Part of a small language model's weights.
Size: 16 layers, width 256, 2 heads of 128, MLP 1280 squared ReLU, vocabulary 8192, 37.1M parameters.
Architecture: rotary positions, no biases in attention or MLP, embeddings untied during training, local attention windows, gated attention, hashed n-gram embeddings, an embedding shortcut.
Each number is 500 + 25 x the weight over its row's rms, rounded and kept within 0 to 999. Layers, rows and columns count from 0. Numbers have three digits each. The size before them is the row's rms in percent of the matrix's.

# layer 4 attention output, 256x256, rms 0.0689, rows 236-255, columns 0-63
082:504510484483536565544542486474454494523479506502493521494475517466476512504489490543490504481483489482509457519501494477544512499476472486488493489485510483511548506452503513539494544481515497
110:489530475531489494487544520522495519507509489528496549505474489513485467483505487525518504485543487545493500522499455516491518521452536473499497528497512485470494526490510514511494495528530536
085:533514527466466526528488447471489495512532515466518516481514523542485521525512516506502515467470519497507466498481475459499495487514493498495504487487465482506539504502558487504501513511530533
078:509535522497525505507471487509525522527467512507514512516518515472496505486489524478491489524492506519505508470527523495515523539488499513515498506505517448518484486504506497536476490509447490
093:529454488516478485479472536477496491480527509470492481529500490532513499501490478517509470498528507521482509472470478533516465462503487543461536500524515501507478518546518483520512510504491465
086:479525512455517481473501487535514524487496470502510505485513511465494480473516490515494533488536488501532528513537476512485525523478525475491497548476494504517495496494482552495539479545484540
113:537454481495471479478472509467476514536470504483546497568508493515517531496480433490525515544474515495491486446500481494516462465453436526498517426517533519551508475538512464448505520472480466
076:505506511507510498524471518497502509526519510474507538507499486483585503568510518469491505495466485477478519486509484506514507494512451517493503512477498538524529541536502503522505502523473472
102:511491494483520491490452518499502499498500485522508463516489490517510501485469471515502490512503496508506505470494485484515480492530498519476497464525542489528483507470507486483484504466486491
104:514524521538551502506513497517490478500501504504493528469494502486462488504503478521500502527477512495484493525526516461520530540498515473537484526496452482469512509498501518518491503494497520
088:520529501534552530506516463496533500510489471520472520494507523525462507493475475522510513512493521483492497528533515466497526511478494500503487488495509488509540458510449514514486521501478499
119:498528474489498512516526484501499530467525499548509517491504493473505487482511505465518522462516475514517497527503506502515504500459528471483485505486512521483527530463528551509497507522556527
104:462489500529476492477521534529526513466472480481457490506492511525529482499545511553520460491524514579480531515501484509526519509492515491534520505511518472515508518574502471527490504535510529
116:501531491531486553533549467444499470536515509515469556524515526546531537515491480464520523470519513519508447504516436468538484465508501507459489511482505544495542485533510496510493536503497494
092:499488481472465484494499481513498514490526522507511505494487483506515469521496496496503522515518483437469519485496479498507495501521537511479497506478508495493458525453542501461468483468485464
096:480468472465471554513505480484476472520445516462478474522501482463534516507557541526487521510507489498555448527512510500560478494505475485526534475519470523538537485526491491524505516507513511
094:479477514490489465457500515531524504483434483495505457512475483464451522477509509534488488512517518504512520484466510546459495499505514509535509529533509498522462481494485488469531487501476509
093:477479500528525542508546476484494528472456524478474497519541507484528520524500509498496506510474504491503496476522514512545519519493484523534462483513496502504521506490497525541525539495433472
119:514501510495467527536521498455478501521518495495495532531521531506539527556478497470517501509465521487479468478478480529496498469490475520471512495474541511509527497503478506502510537517480482
090:487534539484515543539521487471519500504499503462494515515536548525502545492499502478486520462484538513509484497525509522474498486497476516493460467500482558502519486480503497538506527516486542